Weights of a small GPT-style language model, trained from scratch on English Wikipedia: vocabulary 11684, RMSNorm before each block.
Each number is 500 + 40 x the weight over its row's rms, rounded and kept within 0 to 999. Layers, rows and columns count from 0. Numbers have three digits each. The size before them is the row's rms in percent of the matrix's.

# up: layer 4 MLP up, 2304x576, rms 0.0504, rows 1378-1399, columns 432-575
# down: layer 4 MLP down (transposed), 2304x576, rms 0.0473, rows 1378-1399, columns 432-575
up1378 108:476597479473553542601446440510378436525457472481530515571494546574497495423517466486526475510491517446460445558512478534505494431390437477518510532360515454569466520513498528504519492539472529383529517575498427501508530544505454437455479517431477500485514457452521532500468499493419531471494525512473447539534541509522545534458531499543468504479500562453488531517413598489508520544492511491554555540454520450484531531436511453464478
down1378 106:555478528528483506457502550486535485523494462495562486527490497574460499499463460489472525490515490465526514541483469390528448494511484507490597468511493481503521490489460456489480545495461470481489490569532583494466533526541493523442542496471508528521569454553397561565571515527498465539482455516586480506444587502487518494523521547425484442478508506462462550464522537451514456451465507528516529530483535553533504532473452497493445
up1379 099:527540523467491485495511560532571544517486451539522501537427408490457457488494458447511519517565524477450452449542472505496466500432458411457515449548486509531536539534579475550577496522482443449470507528502558488468441563466486475552497470446548572514480494524482573527557453517436505506497499454459538532457471536534477558505460569490485478478451587486512542464492510464549501473477509513490503474452549426562512486466520487534441
down1379 102:527581472471507522499536527488515466490474499547463482504506512549516465575508495515484489440534532436506527514507464454527497505432471443469489531469493522545467551492573410515525508498527462506578533527489523492444419529479465533499532485541502559396553519494543546454557472478513490518524448436484522549487518436470553492519443427478514510522464501454455426469496549491528514512474465529458427491528404510506490558496517475482581
up1380 097:466514529468448446506546455558435486488513514459427460508520589502492447501524475425454467488507447476573480513497526515525460467493486517564444421454481501519484599506533504473521464525485577530516495464489446489573434544493515538505442439487485465466546427516534505467452549460482477424498437504560576551520471515500497492585543468398510431481410578528508537467535518505443580509471432492507489520492536443517479501547538484497490
down1380 101:470528514476541576437514516560565520409532581488492473526480535517476509503492477472493492505460480480563549534458533426421531503504444500549498551461516501460510492447504498539502520477514504458511537490447489467403424544525474433507555543547417478455529527468495609559492524473480465474527545473557532417452533494438428513553452536374422561483479458559447489515486529478524470500462577502511459399512468442504489439482500479469499
up1381 091:496500499533510481512534484477454589539503516481570571561443511514520429414408463432399484546500522458596504491493490567554540501477536506542533508545567512450543472512516532538507492500523469519442433513571503480529479508512509602533485505561510466535522470450480530510487570527517537507504503533491479480454429580497535442454493533531508523453537507542516436456544502466517513465524572524506545468501498519556497520529484520568506
down1381 091:510542473534508527534543522456486449420490516514465483503555514513499546452538445518493544437524448461474501403533568459482528477472471516520421515576482440597507491518516452511564504531500443480473523499482543419478483566491503463447550452521518517515472424503484579505507436548501466508467556506520511577415589543492442595560559431503425482527389506566462498496471460562527539558506570489473484524561530457516502444516491481469502
up1382 101:515561484524546467493537509515495572517482445510487586416515526483521477478472541529482402508502519492469510502501490584408560544511468490438551450563491455489600559457525494493526470518529528581425494579546513508525491520488507607476483454474465508544558487482535558525519460448547465475520543506553534587495478510534434570458547472457488442509503566506502549560474499480505391521550477523529521555437529516492511515539546499497495
down1382 102:530485505512522469500555496553431523531448449415490462519449522512567504528539482520498423462582527521445508491450417560463494546536576549523485547520534538508448460515453448475505494483543487584478440556514569531467499490467536601591468458509512505514504531495462516506476551473536494544508461557482475482486541502510495539527413527437507527556515533525443475544576539465521512500475577475563465519539511450536560475496526524466461
up1383 108:495483493421575439510478488514542482474454508513486567510475493546469470509478462437522513540526465461515432484561500565468489527490500512525467494565539511451555478505549504507529533490566478408517465495476441514490493444510457559503517521461455452526483536486517531485516488500544470475556468450493538489498531529507472460397580521509505418483582610469531443556511433465456515479482514487449468475496563510461463487501569475502508
down1383 105:449553481487487475489531548520492538515456458507485494534509509503517475501513473568433565440529491576556478504551498538539502513550536509526464532514553444518504407528463456538476433466540531501520475502553515512508511442586461484546512566484497454456585495464538481512578478495520557544521526523547484393518486453428518576459431522541480547478530525460501495498520471495534537462485490538484521518503541467433512528473515514502483
up1384 104:505581497466504422521503536554493552456510498462463546550462476494537501480507475466501468502535455545439484537559456532480502487486523457594538553516475484543480495500527473523557553516443529515420465574489510523479431543505537443571451492569427591474520540549443520502594509498534454531533425470583563496475541472457459434523582550484415448501490555461433495478494520475507541450456492518492490559501519505382457563482493447503479
down1384 102:562454491486509477489510440520530461574448529607503539522493509474545523521552461497521501512491497564467543502520544550530437529494532541472490504484500516541484466463496516455504540497481518415572429569512485513445550510463518492557465510546537527536573504458518466492565471533553487536500451498553489560564515509415482442502545496517395456488477488486453403488522508507486505544515416446510447474493541522459472542537433494470494
up1385 103:561557506499495481425544522478467507550448522523464524522460473479514490444503518550497534486510456514419459444545436472508458465427421471480504549581501446496528573482556519413410464524544463466526526502581437485528471462490498522505428457480478496540508519475502476514442489447500526442444555484496474495479500500529526485528506589507493446447523497450514533532435520516516530460495523492473509515501450513530505494499513508481449
down1385 102:473543491463471514475541520550492537481503441651526469519531488408453514498538484554480509497592452493451436466517532515530528500493535513446475478517499536470483523490512492446506489519506460488435445544563471514540532530521533513515521467499461482461544487464463438498448487476586513464451556539490471491579501451528508450493521566472490423525543563462476525575481558504515529466447498494560547493549462484554504495496522577516592
up1386 090:464474493500504501487431493499549496519547541332458475559491432577487504583566524457475533513541444488524454477588460497538491458476469515497442479463507535512469520507474485505497482540429520555540475548484466616489497436418505545505516490528541511502487535503489543551500583492541466457534489522460470438491550469498546443527490573555505555451547535457506549568536512502409575467532588490523563477469497559619496487538518521504529
down1386 094:538473551543498500496493512526510480538476519450484528453462481439469530528484472478584560546485487546515527519570454570449475566536508526483525522546438558544489474529458498487569503491543509474483485532523497499549584539543465463470514495467426496459522458490529499572459510502492454483452501497500525504496450504494474522440533555447548451433508512518512446529554507541553530386474532516539469439495485469515431459468481469521529
up1387 105:527526571374434526546537635463534499501419425519497543477501488458518516521464502485494470510451495536492493505507489408496495506542399479523526482497445502526509522548523506624579492518431422489549496519567514474461505521504518488502525422568472571493519543526511452527484547518499491473513426521506513504538496503497451576498604492502458552571536481523551477460540499483476475568533482406501500565418513461600488527484522515514503
down1387 106:413428493485477495519539419525422426504557456461529496492494422495578505547545481512526516505485579542428496420489513492480544480537525474529522505436501469538513488491509511543565434487515551542507493536451521596595539488544516477461547549484451515489486590508454516501464499511457489515416494459402483535494577398451480568482491498467464503496431487508432535532438437508459462514443498517515477496479466533488457536495524480551506
up1388 092:583480435417559484539517458474527502475474439449530551466480490493508523501471511462499534535572536552470539528496496470464487494550488528521539506452567516461493491587562521545502529531474537498554490505538434499531494496498533490554513496462567525554433508441409527556483560481503461517549442464506594505519506479501520447521504495522493484495538504507497486472502499478480488469535535486556562590492442473567511506493508488515507
down1388 092:444483468546568515475465481490576493487446495474505424528544491609498540501547486507502513472472530502536484500499456523548494421509459536559465580530526502479449501554506554536539508484529488409515547461527544507481464513462495455482445535554531466483473500503532473468438530444461570435460501564452436565522552452410586510456473489505517504554508519490519510486482503509465505481535454547487534486500462455472495530592461515479516
up1389 094:594489471473486473551479383480496546487456524479462491503457506528554462488514497531541571543516547439443530474483556492497512528514474469554469446518561585539537471508520457515500483528489559462530521506528420516541511492512438477524466447442551551479509490485461486445501497470516535538472438506506394521455526468555439494447527494558497482455550485448485457427471596583503481522463453566536519520504491436496462511502532525516469
down1389 096:446459482497486457506534484477488452481442503453484419522417550449528490427545491546549502469520525561495525434570454559560451547488543511440565531398494530503506554449505500502513457527440506535490570517484547458442452412516474460474466436499518489455507505471504506562500476440560545495540526490513485512459504447523495598519555499489480463472444466524478467511497520509472463502517456401493516502503443539441493470563526504506524
up1390 099:435539529530414492517577501520541443499414460504546526513485541497433495409521532402434408548481531465467540479521475547499532507533472530505528525457436474529436478492496467489532504525424494482613431557499517539513521475496476484534538427526475561458585391530486502531521509500536437428525557501477472582528542509490479571478537496485529517523555591416453495572483525507498497497508583507474573553495543488491463486447558503504493
down1390 101:467518549418489519408469560532492413587484464520489474525446495502548538462549512543479520451500508521514503461509433527521496561504525486509526467507460537497444496442528512477476490486514440506469491532440479454492547510580516501525551470544484566446567464493476466526371534500535534488517520448423480533545505483550494506552427494532528517473474500533484491520511558449520468538502504489487517521506435555507533513470492564413534
up1391 103:514568532446489404443530437459543535556503447502472606489531531450541498434463432519524458500515450510566481514568463513431499509525492459533529458539490434447520515477546488461507605497512538536456548496481482491588464575474529510503519481512474476514529569500446546517494516528526509487441526504505516539457601459542492485519506494458519583464462576526485489506539440560484580470514508486533471504494500438466460450552534488393492
down1391 104:497453431508532459418497561486434496570492546561435509416375547529464506419513507531460528458562558598499455538533490500561499482591476432495526444474510425494449508484515493472543491464480479498473439513458532448486499508458530477558497543492481563459566541530495511525516509483483514476519524521525479515450562530499467543452388440490496555444464539564458442581470519535525560483455519459459569546509530554432530499502518511496551
up1392 092:542471484438509457563469493498591561570491449470468510471454447465542455572480469499530511507448475576530516489523478475492526475510461477548494473528464499530542492529483513571484447548566481486504468448437500525469529432453518450480500476515461571498605522499436523506478516485598506457422425526524459396500455475531545507542546452477493445498469543510424487447417515450551494553459552477510476425505480543483549475570454482432425
down1392 097:509492513513470443441451502535528450589516465464452489465488469467513578502500484454487483496484464504483452498532499486500488489497452498448458498582545510512516374495513560482506453411497506480550539534494532508481480515545571450410515511506500489510478509524468481486554478494513494555512527500505563482496513499534614506451508492484598446500508441579480499495475459507487442522485533548504501393514492465482494428453507486578505
up1393 098:461457435556540554474463530544491491554500492508525534551482492417507501456464554467504481491564521506504499497499557453533545503565473477415513484542597447502439557466548481531523485537496557500498482364556449584531479509504467409510533494458507497529531466484455522589536442525468497477546543487508507519530480486516440423453527507515427508531465472449535460458491480465453464516507565521506500483489517479510508508485466523518493
down1393 099:463580418518471509527529533469474493532437532513432507489473533500534481429498581565574544528464548536462502525518498510508436546580529523456425478478468444488457564507466558490431460484488502491452463549519503419488503527529405487430501496439517482491508491452461467544522507460500506447483443471500448506431423534414500479481446468504497502506486556491539487566544428512457512522516560503506502504510500548413436494488494433474535
up1394 107:421543455521489527493509481510580554506399484465490517482449440547516461509514502464497438526532488481520523485469518462410534452443465517508447512500510473477453520530542499457541429511528493504538487460497492485500431490436436578537470528510478447574510505544530568574497476479481483454510487482485454466467441419501509421452503481484495492448457534486522460574458459526440525522481490502516504512504494463437424460486482496510457
down1394 105:561467510533473581462478535503432529496521449587513518510473550523416465496501588465522512500472470477518514565483446520515490576466538507576492440455491486499527507500529472512536449586505552493500535474480423521502478451502476509547491488484516467481544529522470509396469516449457505468468573485500515520526490538446531466476463556513603530542471460433497553470521532462511523544436438482475538536498506521471538479564506592514544
up1395 100:506459454433436445548488473521456496477557509477456489481487538530486482468539490460503480483470511488442507555522492546450500464476478572485422496534597542494526553451493547482502468516498525406468508476468481516547521515502489600584446479472530485446594503475563519479478434491441451499556547614487479485552515472594445481510509564493531523488505479471471481514545570566370471497450527582479467498488552518588458515492544468504495
down1395 096:472497492505480437483425520473492506487507549528472529488517565519535543543511492460496416518616419511487472538548448491538462499491535592494457494491485569479479482535546460521476553471498494465516507452544463513462474450512432469472507533494481440516541456540489520409504544541520453409466515537502582517508543471474533595540509417527462462551490531590520475484493518431516434465443506470437494530495509479499451504547501552612445
up1396 090:473481474493427445429574519426498574466492501528471543496512503509524420469525473504418497517534491532515514491492536500529466532471462562512435529463414421509415472523518527519468474496548497504473535414506497516523524517428435467480468454462576540556453469504523593485490498497481515476484478541490481522492474513504485465499474501486502478512576539524490443527571592549487491534481551489501504520496529497541557472522483514509508
down1396 091:462498456525531562492521445467427439452485435585402480599476580489536521497577554413447501390465483394460556443465535472498485492502513395468523505517574484471544454474401511506425507607458578494475493472516472564479448504440424428491522496473473473475513531517603501533496453515473419537519526500530518461489534472568469398537482481476503512501492519498486482451523509532507522483571566489480529595551523526469465512557557517480538
up1397 100:495495463469483479519538497594469549543531477500494542542534474471512511521505533483487522498506470570559499509511475524521475586579355525514479543548477528475526492454523481525464555528515507506460446448565556536501492523493533461490458454467464463511541495534469523569490463490524556442511481491483517541606558507474473501453538457502500544455474480491508545409484503467410471484474474531472482515514491498426470489471486560431552
down1397 098:510523506452492484495483516464453559553416504542490488491451568441565591457480468548470446473486450570449500459514568565509449548508483496435454495476461491502531471463578399499489482519515483563529433444510527474524499517532495522511482495420463545541556473453522446498535463524509529489544453532534470576468521536445503511495505474538502591472460501507454494475474504502469556522501509498508556582500530523501500505451528458497460
up1398 108:577473459492484530542540548552490552573578459496529498527454468492462473550418507476502530514478482489491573496429510545573400437433469476466481455562520503484497537462569551523443469516528442485477601553616461493447451553393540488476410484443439511496553520465450469555536501553419563439543550549507571523499440506546504509539499471536445512423484535481546457487477574440542476515534500509492517491529469584498508490451485396538561
down1398 109:571438471473497512512488512390399469596526539457553507505429507472439481521499501508483530500472533572513516421493425532505499555469547502530484544488507613502477487537538461544504549480495480478470452490460477438573509453523540513531467566528454482562525482506609463427556526465478530530478528498516550429491505513418527508483534509496493493511456503517483396483533443533546572568522498512461443457450498434483471488520531590456494
up1399 099:573517512509486507479537548505454527483500512519490558617489499516473452475628485527468474511468493500523491442418508533518510519525472478531479515407558474520504425527522567511508552469537473462471491558476449499550523556508492493462485400501498471521465457465475445466458500415474454534485457493477470569461521515503542477446534547433525441482461461524460469431562499500488546484488609521488544536499567434520512512495547465462557
down1399 102:484512514521531448445509506512492514509496477518470498568471460546480558463488528506455489540424421549502557533480482544566526514527523464493456541467559475433459445534481524402548499520532500518442561495502521498549537497528473539523448423555440489532509521442438507510513450470478486506499458492497495482436539467501515583523528519480529457521501495519532441421507478499598521541507486491507480496539496556585480535488530524530504